{"head_dim": 96, "norm_eps": 1e-05, "init_std_down": 0.00378, "lr_head": 0.00466, "final_lr_fraction": 0.1}
Each number is 500 + 25 x the weight over the matrix's rms, rounded and kept within 0 to 999. Layers, rows and columns count from 0. Numbers have three digits each.

# up: layer 13 MLP up, 2304x384, rms 0.143, rows 101-200, columns 64-127
# down: layer 13 MLP down (transposed), 2304x384, rms 0.0273, rows 101-200, columns 64-127
up101:532515501521489475453477503524503472507530526500526520499510524481507472489503512522519513485463487478469477453499505521456471557471522510495484494524500482518515477462495499495517523500501481
down101:513484503488504484518492467537476530476491489481489482486466466511508530494480488497492479526499525507424536509521475500494466454507490551504498492506494513513503538530480481518517501482551520
up102:501514521517527494502505473451478476509483474492509499524544479521456514478503504505526503474499481465455521470537522477496496505562511526526517493505525486493494549472509541573495507506459525
down102:522505505464485488525480527529526458496477458489518490470449469480515474517483489534510483475506535511494497457514517520501514469465515483471490533561463461495520452523562567517512531495515479
up103:502483479506504558535512493492513473476518483513487498538521501536496511508493495509455497484524508542534538541499486522518521518479496501462484518514496463524467518473518516472505493490475481
down103:489486514498482482463568503484489466482493475544477483469496481483518496480496507501526538524475528487481515502477497489493521495494489503527492522513490523485531484493456523512504483491516512
up104:481512512514492504500443499494492478493481492468470519503499495449548539498539551491460470519491479508505504480521467524494476451505510467498476514515536483468486454520498521513531466458502515
down104:467521503523446510487494508471502532501475486501529547494488471542488499535523459482473485518500494469478465514497525530504498543497509541506513496520486506462499518523502487478489546497494509
up105:559487495487487481517529518495482456450537471477516520478487468521506498517504560468498506509479515488498510525521511540498500486482503515491508543532499497511534468517522492524515507497518491
down105:491477501541517495501506527504515516552510543480518528517504496512480498505475483504487489513441489503497507506511512489498551513528516485523472472498489462503518514482543490481496483515522534
up106:499529450516486496504514459483533509499472489494497481483438457483479542484469503500463521547461485533485501504493522454524493500536505532499498515535535473507482492486516494582452493493509515
down106:507532527508502481502461505493444470508508458496437512511546521498571454480498537515507465489490472518477502467531453434474501486485498471485508497480463510505531475516524529448537527517486524
up107:454519451508495496526513523483506505509557505494486533488528491481481532523469487514468534497517513500483494469497494473466464511505508487493509511513510520527484458506490478511545527480477528
down107:498502531503496442489538483519501556469502512494516489502506518452527515499485452504498477486540526504507499528517513484521495498475479490526485508506505484509511525539486532478489495517479493
up108:479493500503525517491486522482495540501562532499500502513503508523510534506480508511492496476485493461483529488513512545496532509519518536507482498505523497466506489484510502493483534470531471
down108:486488514507501467539526489519467493495504474490484523518510487518506490517526497498501514499461514540524532474550475495482505504531454456453508542488463496529470500509538462533516488467472474
up109:577514470497499518489493452479518480482452483517517509515459489488529501437489460470497553446489514478496458497432506521537490478516498492497497486539530499514519497482461517491460492470512535
down109:463507474534458479535524485459480512516492483486513507497479532518494512477504527508493476505508497488480498486511494492563511496481501477502491515510496540471463539495430475488513531458475518
up110:506503503453491488556498521517504547516512518491484518502485483472516520497452519507505536507494503490490531490514479483526578543490488509522487482441432491532504487554467468486487484489490508
down110:543498484474515477496540519488542500535512515487458488509507500520491506428497484527530469518475492486497535487504528536494470446484509515489466478475529481464518485522481507476497507535516459
up111:481511484486498491542539534529481507461488490475507531531526484501520479508514498479559515498523532516495472452531449484493463545532521541502488497511483490511500504520519518502513497459447510
down111:545564558477533569512528497520567498546486485500500476485514531486498531471477496499490489519518464489509509540576485527518484550481501490528512517504489502499452507464484514487511495515536501
up112:505486492507470482548504514452489495490476459495509476528543466508491530519528523515471486528511512486520486499506508475501485485569478530508510516524524505473517541486472507516496481505517497
down112:502480518535492481503522498489518544502488492475511483534482479512494523483495474475464497502488490469480452491497478506528554486463486504508476510477490468480531512530502508517472485482449533
up113:518526498463474515491488493502458502478521504538494479468517518481555527451492546509516567525469487496506520475530492497518512510523466482491481533545491510502492484514470509497497493496506480
down113:524513508490516555524499532503511472459506523485523450476492504502444522495431492500518481505474503493522506484544476479446493480509530526497497456516497483491480479519508495449511501496490504
up114:498533547526502509489545511485527544506550484527432491503532480552495488535500550504450519484475511505551462487533508501493554485508479446515484503533456474535548523477489477520536490473488535
down114:478486496483515441497503502512513478475478525482519487520506497482493509483440501505531471476502502501469507570494506497507521496461516505494507498508524463489484507534517509525470487519512496
up115:464513495483486512487463550492536491491494510471521507503480475513489520490494499491481472500503484452547498521532470488498509561461510511532457506487502479523531489542512477500522500491498479
down115:527505492509555528472528516522517455490530545476480530500509502528487468512487453511490515496473489530526486473501516435511513433478490502479530474487490515529494474499455473530490487557533512
up116:479540503503519444504542522510491486480479517518511487472491513508563490458499482483508525501526468485491541470515479495482518529558502526459479469521528467534463466482458490490550511442514512
down116:489477488432474552524499461458480497500484486429490522537503498471466508552538497511504488565500525531494547530495518498495508494527492511527512518504503486499533510565437503457532517487541487
up117:515446539483541513531502464445515503495491502546540515482495520528491486476495493506460505508500477516495519542507494494513498489526497495490512481519490492510507533474452503496484473517495518
down117:492508497506503517486523518521516483522494491444525488512502456494501510506505510503530493494485494504485477543520479490503455498451494517552518460516505496473526529515518488468525532518502501
up118:506490534537522493447474525481501528541514477510449495506531475498484482531510536498504477497497482507475508539515465455507504498534475445494457508529479562511516476535538479522513484523504530
down118:548510480447498538506465487527518497486515462519513490498493501506507458529513496446484574532493509464462515487474473485504526505506450536461488519506493520518539473533521502507537579457520476
up119:472535480513479499508514496518518532489536535445521505496521502516455525505505521463549486526491472507468493526530473510518511473510512483497479508514532483567503519482494499497494479499484476
down119:413511503470465465557483504508512484501493491532483486503484519513503528497517476537468483489484497493509487529503482481472475463513560531454523488546483501454467509469488470521499479506505499
up120:520543466498490507516517475556493501514491521501471510501439530540512570526519501513549496458445493521522507487530556516510480478520487456500484504466507471470473523471523487531524516521501441
down120:520472534544455519480474479486503522538487443489555470547476506499492512471491545497506455497486508484508539505524499492488456466493482516502523459475484517529523473513524481509508526490475527
up121:523525549511499522526507484491480474506531491511486457495524519501500495529466492469480500497487474509490471505488491545528466536567518547519485529532460482516531503525504480492460494475511500
down121:485531509473465527515492484454475512514468480459478560463488497500535506508533525514502509499499529514497485522535495517476487526546481509510482468489550472522542525495510496486520510518504502
up122:498523474435486465478468515471463491505477475536491510515481510498475479527514486476508476485513514517499513474500453459510472534522507520504481484480464455511478518501518543490498503513464467
down122:493492528527454517488475492486514526506510460514562510502520511473484498443481520527536487485513485487463550525477521536506489478463499526485444530510484483503480519530496477531454541507468512
up123:513490493527487450534520518494508502461519470510534571533530505505503508527548541502456510497542544483540452507523500488477493505504515524475521543493527515539491503532480503510524516519510525
down123:500503498447511482522494510464470430525491429487511509475477497533510526452470487487497519502488489527497559496501510524520478539549506463532536527454471483489506489500479430483561506465500491
up124:490475531479505513469464515518509466491531511537519528472510501550499523479501512463470543511487513503501531519481486528444476486463568521533475494499543494535526532496498489541498520491468564
down124:500491479516509447526503481474472455495494491496512456488479510439531496491515547521476489511512514468477541525485506479475507510480492502452524512498497493507517527541495495530521507485500479
up125:529525497485503505498508476478487451497513489501521473460472507498563491474479488492485478491469479463452491479472529484478492472493544541508483498532483484510488506485485514495470455515491542
down125:515472504540488507456506492530514536540492482472546522490466516505531474547501516471470470479504484483433529475506527528509500526505518505466494541513533494501513526459502496507518502510501551
up126:473555470517468461509512529492494496426447474533493505459505488518460483483543522455489531558483506510456509483493468505502475444528526520449526525525548438524527550499451485480519523456540503
down126:509505476474491532494470477481504497523435559514478570474448494478551481492519474530471544476539483488479484462529454508484531396498463474488544486498503560496489492528468495463557482534473476
up127:528447540486501493495509484471519464504536525516473497490464505492555497503550507515516534501535506487487519509478511502526469522493546448487446507519500487503522531509514489507501507513505489
down127:450501485502501510477473515503493484560493469510541490497553487489510513473455524504486456561454520487479458533536559555502489514495526491525489505477472537556518506532480503498525480503500483
up128:514493524510521478499496493509478530483507577465507510452528518446524493515508481522513492525503512458523482517519477504510499502452538545535490507420483488499519459543517538454499505448507491
down128:501538498510526479495498478505528499507509494486541533518472546493447484512509539542534510481470463464469474535506488487522457547508505505450503541477516465503497489512558510504512484483491535
up129:486485459535500497526503503478530535523517508558486510502488480529492512462487473487469512474504475472499485497499472516492507474515486473482444496498474500466478452455506483558471490467481484
down129:477498479470467488524511481497489551494520491479536486485435472497488468500480524531513506494539494489536532526473481482468500484462501499470458463508505516537460557478506449448484468532512499
up130:493497500481564511544516503512477483528508492493517511513484525469487491498490525491527542499472486487479461499467518495509475551446487481503501491469521486478468527495466485518523509518470491
down130:475494509492465464515531490512518464530494494528519535461509509526544492514475452477500504505538472545490492512498507555462486511482476489474479453488463474478505493465483502495492482447519477
up131:495491474513460515521521497532466461514493478472499508543465525509521519505481472423478443484480532508511551498481508479524483478503509514494486550530531548511486464538499461493495526449468497
down131:501532465491541490526504511555459462482535545484543500487541489451507490503470498539504488526473466490440485501506478477504447515490496535516533540492532476471480487464553498517525468500545478
up132:521485483505515492501498465494512492507520542489505506493497526536474511505493504502529461470517443511538498508498504491485489508456497499504484485521543534500535498485517495475479583451505500
down132:480498458562489473500480508489503496536499496540541480481490504505474486467528486505459531479509488502499493521553497512524501534501528506485488466462496469532533511501463509510512492531461518
up133:498495525491514510517509499504511510430498479495516485492478488517505498481478503476533508489505460487457489522464500505494497467524492465501495495493480505496531484493500489504480481517521500
down133:515476535481505458509528479493473459544496519499513480471520507554480486487534477520469507515460530522523485468514517497474516487462487518495506499508494490488488520492489522476527462503482506
up134:488480493506445500508486462506420483539504504510480528505506487535501493491523509492509480492510488488519493483474503506498445503534503526511502532496492493471523483526493467492506548488460531
down134:519494484431490505509471497558494472502539486569525547470505495531544478500523490507534495460461458493506465493461475530534521487492495517479465514508468490527500503531527505469491503504493486
up135:473478486490516518478518479495493506514529496474490472566519507526500477473459514549507476517486468516472493483524515463477484472529442518519469459501505484462497480514464481516511468543506517
down135:525459483498502521476479580537520499501473494510541516458498494516498463532501510528501505468525538532463500453508491465496467480449520457472490460504475458502477497511479503514519513512525504
up136:517490496494536469512493509546465490526481466556526526466493487480499486515497483479475506511462505483480479542474478444485503499436486544498458458517508479499520487502528498530531484509494523
down136:489535467508518492488507502460491491498482486506449517491485532468525518507536471476459509515463465512538525485504535502510523509525517480494520554494503533512474500450528509445541495529517508
up137:507488470504523528496480497503557505475496455524501522537473458511549474530495524475509513508508525518513509539498429540473437517451489500508489495478502513487494485513503527482467530495528509
down137:478523481505518463486472444509545484472503514491485477482514522500493480476512517538527469468530480521540504531487512501522469517527528515483505474533501481504514481486538509470545460535511481
up138:445522513514446497475495495488483499477477511511541516448487508481503520510534498487537524514480568488493483530463491485497501458520479523499481468480510449526549427537499528485525526493498524
down138:507506519500485502505484491502502510504513480488475530519477488528478514512486504506485513454477508547498516500497482509523508495532489496493464503549534482471450524488512502499493528486484513
up139:512524528486437521513501511499473520519483511494497518513422558537549498476535521474544497546496507487501474499477515506498470442517496504496472504489496497453526468453518471532517492436504497
down139:500500490476523515518518480515512525500482516481514525454460510505528462537483488500510519498489450522503492493499470511555518515505530460510446518506542520500507496481510513473489451488517504
up140:469557506490500483504437507469536453494526505502466523498490501504449543463501498497468500479408505509470430505510534467431468550512479494535556460527499463528515492484527511538490481492549503
down140:500517471509479490516524530524481491503544541473478469512502460502537532519536522549477485472500509501531545515519488502518485441474502505480519455479505512525482487498504483483487550481447490
up141:453525520508535486511505535506513462518500535487482511521487534537480492492474490514454498500477471490475509491538499488469476501503486455483488489520477526523520548473524542508544537482484496
down141:471492495548503439518491513532540540473520487505491480525482484471516538480470512501516496492498493485453482490493504517499531510498507538484542507449496500505491489485473510533486442510483495
up142:474458526498530483515485465508493503525476520502444520491487526519528489482445499450504500528530479503504529539467491503504517484535529505489484491499516492511527464487476496468493455496571512
down142:553503452514462515495484448468448498515504473456484486512519518535466528458497475528474544500524446474538549455477563459462493544498457535509534480503527482525477498497519532498469557476500499
up143:520514480525490485510521559507472529469482518486542499500466456512482495492492443488565503512473507493489540490519492445492460495471495502572422466536483474455485483514561466532461520547511460
down143:518500535501472510489458515490543512525517492470515482526503444507497491534511526559490504454524521535511471520494479547503528492511519524557506489484487534473490509503464489506537511502455485
up144:494523468510500530537502490475472507513438478510458455551506483546533486482492548488492502514525500532503485453515487526515510520532534485464504488508524490527533515506509491479562508516537517
down144:482545513488509490521501448458493501495475532516512504488530454545530477507536480540502516510483464468532509481528525451497495519545487475483483510472488495536504525504469539480484495512522581
up145:546461488479491458540552503507564508587553537538528525518522505500478572450510551509520470466482477497494463552500499514538494518479522548462512468483537483509483512547456492489490477522499478
down145:481495502467499506529507484506528513560484567482466508487508519527493526497452500517547472451513458554494441524462552473541504472526508510485523524525420433440438522523493514485488499541519486
up146:499502472492496490552525488485519510521481480523512493495508471506511512466494509485503491515489472412502516516508508529494487458530525491479497509509531492480526466509464497503529515503492483
down146:473518480523518488539516481508481502537508510472538490498530476524474478524511505489471468480518520500483533525489494508471480507511513476450495509481555493527504515452532551533474468526493494
up147:508496489457470530500513516509476554469503447472542495491496513514497449503450482442501527480521509447520520460535531497500518455497494492543527483511503455498451488436505466520492515524504503
down147:480478518432511507469458488538423463536482463575463504476499547518519503506517482482525480473461516513486481538482484507470466532481524465472521505500505462449495493498485496491488485489529486
up148:529531484490487477534534508439497464496517505500492505498460503480475537505470484518514522493522472516499523521530535483540478480529501498501502498456484478502520526490496483491488515458525525
down148:516536455550526510451549534532489480493494493504478487486547518562513502492450514476513523488532490465493556499569547489500490484511460469468531497492493468506526475453542498484519480520495545
up149:522501494508482460513518549500494494481551459521500463501498486490491479488457495485463544493534500539496539509491481534460496509500495469482511495516495513463520492453477505477481525509517494
down149:532526461513543493473512454517496545496513519534522454528500474478491505513487502493477460483512521502480523519496484516498499507504504531520507566468546517500427502505518483518483484495476485
up150:512552507559500500463509514467514478511519474516511455505562454465487498566475451470518497507503520491551513528483500516503531486519489478505498519502508518477500515473522479499482550456498466
down150:477437534483506534460521494496507456521484534475504525546489518531445522491475506521526512502516467524499536528523520458521505551512492526483495509537512468495514485536488477458536459507504490
up151:481511537470537495525503546473504496458496508470536530495525466484515490533509515503523539546493508499475512460457494482488526486474495544509495522484517495515486516494452502496480515465501536
down151:507508507457474507477490541492464528480508495458472552490493465550489461480520493460507484505490488492507509482534548517498542531460490510527479495498478498517504488516519496491502519536492487
up152:441494509469511475470474504524531505496510535501463488499412471496505481514523481515521549497567478534478510493530508511464508523501476459465485502523468435504472479471502500499526542455470471
down152:491515508498495501485462487494478510507469500492495518497542501445475496529505509544483488447533499520490488475512448523533554521547537491482510507497479519507513538491453519501492514534488491
up153:523479548468479489518511508476502506565512529495483497493485508487491480486522534502473534470524472465477518497495517510531478480530513476500471471510506497502533540528506503510517502510497522
down153:532501504495509539491476506513498505512498514462511477498504525523491482496562554496503525514459489446520478516457501503458489557528493504485514553509506506488522516503474512497525534514503523
up154:455518488489508496515505486522495517502478510493493522468516520481475452495489461535500549500535510516471521491498507466496478485465499512490475497501541488496481503489492516534497504487465492
down154:534530475481492538482474484508514521503493495532497534484468486530515521497505501525491494516524473517510474453481523493475516487486480511514503484494507495513481513532523493468505477555513473
up155:487512477471475481522480501514498507538501529482455516559532491539480559525490526507501501479495514500518528486521501509507495513492524519499486471465526487467487494501474529476484464491490473
down155:500511424468521494556550471469487499506459518481536485497498545492495452507465508489495477486516498482541515508502523431536483440512481477458498501470482456529515485516483455515485515516471508
up156:501489537512483498492519531484456550497486477511530486493533523525485459516515512484497555537494511489509504554497494478479468522472506533489562488488490512534501503502473470505502518519481486
down156:487512492503523509534550509466494493494474517509498464551504512500471475538501525439488506526502503486504481502486509524510447519468484546519510467512534485502529489491498521496482506521501502
up157:453448478497494505484500518437483513531462490540504492447562514494503473539496480505477486524542498513531493531487484514477478464494492560487511545500483461473513473488526508471512478502526493
down157:526474456470504539495487483543482527529523494493480530525508465539492518496474514543521524469474493508521520490512523489453504511433462503493533469490528487529528564514548491478511523515545484
up158:492479494513482523523521519509505500533537498498473497506512494553495551528423513516567501442562508513501477474503531529493452469466493483531515506478549509523490512489526457534497510548506514
down158:482495483472531493468481513449510497495529507510499507544474514461494494492507482471440534557475508462459465484526528499496523492520514495495481458474506486478535477558475518521472502528535473
up159:479492474463542493522517497509538433552458467482524441536522468505476538479504523507525515491548546469527519533518521492431459480522484527576548470518513522480450545424555534519474517506437526
down159:501505513543508500568470498456502543437490526473449524415524513526498539507494520473463441509483461506509494452485491436516556499532537462422453579477487518504521444502504494464478441435526521
up160:570494512555503500493500460507452484490490490524456509512485543503524503502489531491490520485508493505484468512507460506519527498448472479501501486517452506430511509493492489499534484494539456
down160:553447462490530498521464499479488491523514503503499538494500520490491502496509435523535478502530516525512536490512504505506501536508496470482479477553498489461492503476520477487525538451497459
up161:501504524525497508514516499500481502502532459501494480490497499495489507488510524497502517496519490505466483505503503492496513521488484508503482517515477486476516470491533543496513522485482498
down161:506478487499480490486476462461519498474512491501486536535542504480509486489493506508486471480493469490466528495484505510520511492530525521500483493538500503538505509478478461524493497474524495
up162:478446483442469508501479531474485494519483474508505552526495494464492499490516497542476487472485511507473499496503512541557497508473470509441494522506473475487486545506505487528528533529510517
down162:467496502510467461501441461542523506520508503548481478482504514519523520478520440454473504489511501506487541452481492499472512495504531459493494497544473526488487500484492486486501485496507531
up163:525519491535490523479473544514460488476463472527528523471503494470475479491514472467503514516490498465497488525508488482452539495501507542538467517502503510495520524497486527534499502504557499
down163:454490509447464520519522485495529489532517515495522475500528541475516517539514493509498531478526488486526524487484482495544488463529447496505502493534499524518489498490486492516477523515512527
up164:490431532513499492459477431521566465520476513494547556473511497464537503495479523486503520525495529472516476449509519477519522492473498519544503506503482478494519532506509509484494447550516521
down164:476409464440515423522489496452496484522461501483538502518503459508474542477490510560489503492492472464511502505503491523486469503518491490528529486545510526532503506496515484501484475477541501
up165:535459533508479501519495513513510510486485481516481445479533486507475504503474535501495485512517469505488494515463507486535484486486459441513503539547469520486481500512530520508505523505523482
down165:470488486465512550484503473482499492521503491493493527517499487456501512496498485448490495509523508453490533496540456522514516514470500505483530479527460538543461465509499505499473487507479529
up166:493536527518512495498509471491477501497482524540504513496487469496506523546532522508493521509529503477497494480548528505457482449526509507479499528497478461526486521516467507483530516511529442
down166:533432507516508472494523481534500480505471506523517542459463518489485482469488495476489467511539501511536523522476455544488519506499501529513515518503506467449491496482477488442511464473486515
up167:509476483541471469522517496536460497510541500529499503506557482529493508548518533518522485507475448487488472486494504509465549461520484487504521490554480532528501477509530481499498539497510515
down167:471527499456525558474552467478518522527493500449538481451467554529514482489518465485548500510513503495530512506532500542491514517519525531481503479502501473487526546513522488433519456518459477
up168:504518464501526508513494517482493512462496462532522507491477457466447512524508514451489469472481448501513514521553544446565465505475502539545539501488507481529496471528494476515477496521484489
down168:469483523489468459525532498503454488494482501439498556483473469526544477508486515482514529455444536485517494529497489477505462496491475491538503470497514513540527465478527492485456480545551511
up169:470511532477472484504496479550522512466520485510522465501513524483483480518483524477501502479508485513504500521506489473495486511508508512459527534450462496474513498479512512525496466489500528
down169:482478503510534487496484532510509506495494497492465511517485493533559507488507505487482479485508502528519512519519518486471520519501495484505494498518543493489492527504497461520458504489480498
up170:532499468529464491564508500475499544521560503512456514503477487521526524504484550493502515517502489465465513472516503458443513523493492523517490505476527511475499513540508466505477489526468514
down170:447517447504526497482489465557509508469495526488492532497531513489502491528523474510561527444486508474468468541515497505514490510465537534437485464516471533537445524440542525542543515479512556
up171:480512460502451523504510505516528504504515510462508495514498494519506546544486537481458490535482478507552473472510487513516472509443478490484517477496458516493519454488540500470568512522446487
down171:481490537513455491431480472527482500514534459554512502513492450502505522481505503478520522494538497457501488471451522494487541529545478509490461460456537525480512490505541460549471551491472524
up172:512490504478519502511492516531523468508541483552463518516511456472450538508512498518531481473502502510487536458555475479499521529477511512531496498525506496508564484484476558511435493501480548
down172:517504495509488522491483512406497528458494539482530487515467464489512460551503505502463503560533484534535513510499501518455507489496497460486506496482498483485496500472458517489542497512487507
up173:497477456496475490487562487530467453537505538517479481514480493489476488489511526495555491556454514488498506500532511499540495457488469498476446521533516515491465527517487490515465481463478534
down173:474534514490521524499501494521491521489469489478457464575470510529529498454515474472479487455511506499451535503509493532500507503517528466535521514468489485488489503481554453485553508501435492
up174:511491542510523498529507515523484483519524499452448521487497510526496511454498514516529478487493486486550497483508547514534471495512488505503509594479497474497510465545476546483536482483482534
down174:481520501502487500498449539472520505535491508521531498492495491530515501470472519458495505463493450523462487509487498484500479508513528543463481463523476470509522514480493499509518498472472463
up175:521483517516489454471489470523508464500467465557488528493464503498478512497489498480461486499491500480522498482509537510547492501447486473539504477518500528506469487506451475516505520533482520
down175:470510497505541461492472497481483492531448500514526525553537528522516534505503495526520512444524456501512529502504514489458507490521445505453511502472511471520509496496486504545447474466479468
up176:517489497471526507473499529488509482523483498494499480511505476498464507518447506487526511514505481507524473519521483519502521516504540515473532512511484496525543460502502497504528533489489489
down176:495537521462486483502514517483494508499512517526504503500515479513507525514486474484490481505466512541502481513508501476489491501521459478507548483530521482494493502487486454486494504516506502
up177:493506506488532544519507507510482480541473491499511517439504501503503498495458510532492522497502513496492485481502537501502506535460540490509473481494483502554503490454503468518502513492458500
down177:471457509522522521537522504499489525488509514497485491518493479514490470521497519513496495484528464525499517485492499515516483488503495488497488480490492482489516531523485536512452467485498494
up178:544502508518478524492504547536520496501506478507519490519493463467476480498472501505518471483456508494500517494519489495493547515495495508525464456510517486474460511529488458505456523512519478
down178:467549542496544553520506544487500446530488494507451516485451485513480506498505520552523483453470506496500477507525464488529500498483506505494543474481483488481523496506518519504438497494506479
up179:419489578433513527521464518477485483520518525469466576484531506523502509438502550486491470502489523509456509472511463475473495557453430491470474482425519440465517477499488518452528487506484492
down179:513492489510507565533437523471490513522499527482491459433497484465484515459481490515442557449474506483501527478500522479553438517523498509524508514492468487517485509547547460512481520509478486
up180:506486521510467529492552480500543489515506508506501472468476509474516487433506522483492500497501518500500504484484509517485467506482557472483461475504525487477509459466498490531520492511510502
down180:465427503507534448499521520525485507505464488526488515496509511566489466533511501493473495438522482469519518507533458484520530473499507520489507461476507485499497566506482431473492550517496505
up181:488480550511474455488482523514504511467528501506533482491455511498497536511516475480475509504533485479473513492487512515525494518506492470508508491491490442496520541479495468484517505486509484
down181:500534545543533540486503490468479547474482518487482482500518504509470511511555491489461531497449503456530460485505461544508486545517464465502482495528526527495500504493517478536524473451486504
up182:538511514486482491470502483517476529483554547496540533507479555493484490544491527480515494518495505490528537505513499496506485503472483522471490471493500477494500507567564496499504492483529472
down182:531542512505481459485483495511503480526539468492515534456521533486530528463504537522515484492484509532507487510466524501531466522523520487509543532513475471535508527481508529476516512502475543
up183:545498542519464503495460507505500479474475519517522480524516498519494508479475479489542516501449453525552484490508498478513512520462522552491516464521519499530553494491468465528560482476506534
down183:508513522531489456526547525439472452478499504500490486469482445470520497492525477494474487507492489522482446529523476498510536493510488484490519531493512517496510527515554500494488504546497453
up184:501468478488516526482449507448546510529506519493501493489494418481508465504483509515526513488503508533543465487469457502523514554466523461517517502520460472535528507527535475482478492480530459
down184:505512504497491491510486519478500530471517498524518518501488495503506485473556497510500483470510490513536543522507500471507516485494460555517532487497492501530506491525522495477498500472471443
up185:434513481498516528498463559537510504484514512503514517485514519466514499486450488506531512511473469507470489478509475551514522474511481484475526487550521473500518497491525495517497472487489514
down185:513506520550485490567503494489481516514534487502495510486501462488500468519525514492454500503523494484542471525489509516485526498458492496513498531485502482454488474521498506520477506512492518
up186:516530493527491457501504455508480483510511509488495502509447511523512488524510481490500525503529480525464492507472484500498510517475472520490547539509554479461519489472458525522495505536503500
down186:498507487491542500490484517500528470459485505501480498500495452487482518528504453568491542505487516494525500464516501468512486477511505475508517466459533451508514450528483492518511532477501497
up187:522526467493487466490526540510501557453467503536556503441482480500513474575481482485521489470500505451480539445531458533523522473528470497529452536519489511512503493524553520496549494469525517
down187:522499510554519514488484488549545465528502471510530526479508502518461499491522513469489451540491478530495495528443482514493527517504514493455470485488469495503552486505445484502473501476519498
up188:504444513477528523498506392449504472501531519514494535486530437482484491472478483519439466498491529540490506551516457459515487508477512499547489475504531501515504494486549541460510523464513553
down188:546491534490484483500497457509529480488544470477487490491476504500465470471502524513516472511538484491491473482545475472516518483462472520520527489499489445528546451475509522470528487456504514
up189:474470460519485472539457485489473492518519498511546543532458571472485521545498507496509555523505519550486505526521477465453530513513488467509486470519454533513456464450443491523442468533530479
down189:501470475474498466549525459472474545480555492496493487477491500501496526509539514492480546529499501483490492477515514515541500504478478524482533502479520539500462513521505461561498542515553490
up190:512495451460479481554555506466497482534501515482499514507498518484518497529505470508516498519462483513481496485507473511463481516505527497532506512534498479510483537526495509532488482483482491
down190:507522489514478470521545511517508505463510506520529474483513490501505505523530503546483483501439466502477504484470520495511482493503511534469471497479536469476523449511522541504498520508512525
up191:518493509498533466560481539543522504474514521493498518537544507512471492524498521457488497540500508498534516479461468521472485511508545523486534474488457494505536518506530500526461554475469464
down191:472504577447482507466476522543523511489481451512486509520505505428501541542519523513552521498474455544506495492534498502505474483514460491513527474528541478455502494494533498453553525523535449
up192:543527471497483541471524516526523481517493454478503522526503482511497489504537483498506523551459510517533508431495463525484504482509510506500468517483474491456514496501478503519553497444478527
down192:503491535448480505496504486512498511509506507498476500492518513482463524479479547548551510566502478541495469513527540487475490499468523514478500506482504475485464500460485497501503506488515497
up193:508512487534466540523493539487482446505488529526510505516528505510483516499466487490527522492468490490489495477492501487494504486453523522523491503513461485540507508513487449509473507479480527
down193:478498514468558465500557522512521482484486503509542522460548463461535467486502535522450513471504490485499513511470484511501506457476493501524511480493531496467519533507522494489480450480515498
up194:493502500512491499496533500515516521474492508530472541499474481477464510495471444503435498494489521477501477502521481527520525452549525481530524458494462491505508518497485522501454491441502497
down194:447491504507505471476460479481520502535449503514497556527505594511478444457503492504426488477455498512504486493488509469500452493495476515477480477492487494472462505515475474502429495446503500
up195:510470523472494513526513482545476491514492460553482496535482501538522511480499496457475502440503455528498494504500520490506472531508545503482534452470502503522472508490504529508501559466465513
down195:456565503474528520506541510497512493483517500530512474515530535498505498494524489503529509515496504501524457528525516524499466478537472465502497496465481520521495486453546471463486519526516482
up196:505499520476532488512483495486510506513501516466514549507475528484509514506545496469475503479501485499536499516523494485550467525457465506493514512522532480500474491452512489499539505522501555
down196:493525507507509497471497451515483524482518488494512457504504477527504501521496490546471487514513529497506508546473518487461506468520515548503496523480497542541531493490492484502516497474518482
up197:486512503496452483506527518462496534482467460501534525537472492473495529519489482486503512491505505482484539502507497515509487503511493495450476470516537521527546465467502500515507484488493474
down197:473527473502492506511492514518489450503478508458489487522464487528506483494534454491481488533473472475461495528552497499529520457540497517527544511513482466497485508519498531473530505492486509
up198:524526499507480443507491462533487474511481474506523511485498461525563524502498535504534477513523500497490471511497478472503481453505491487520486493504529526478505483517501465531491537447519453
down198:487519508497457562436494526457474521488486478518485489470521526541460491455483518526511523513520519522506526496512473486495478474470510542486523519492520517510503453503519572499481486533488516
up199:485512478489492497516478525513509535511471476543520487508498492530472548510433507492486520497521479495542538504539517482490522525498484538487529501532522476533522498544475491524475496518463488
down199:507554464535516439476495481496529485491530486532518475442477526510471465496517510510498480483546489480488503512489479509545474474462523504463532565483491469478483522493552475518482507475521550
up200:450499511518466530478459473479462513487516474522487510462480509501513523518477495499482441515468517504479482515459508528483460486511511473500510475486512479461474481524506475519507487532518492
down200:520518497498491491526522537514490520474528496481504532492479484524505513511510508501535520515485535509536504455521497517526519490496444538471535501499505495490481524482506489477511459497507491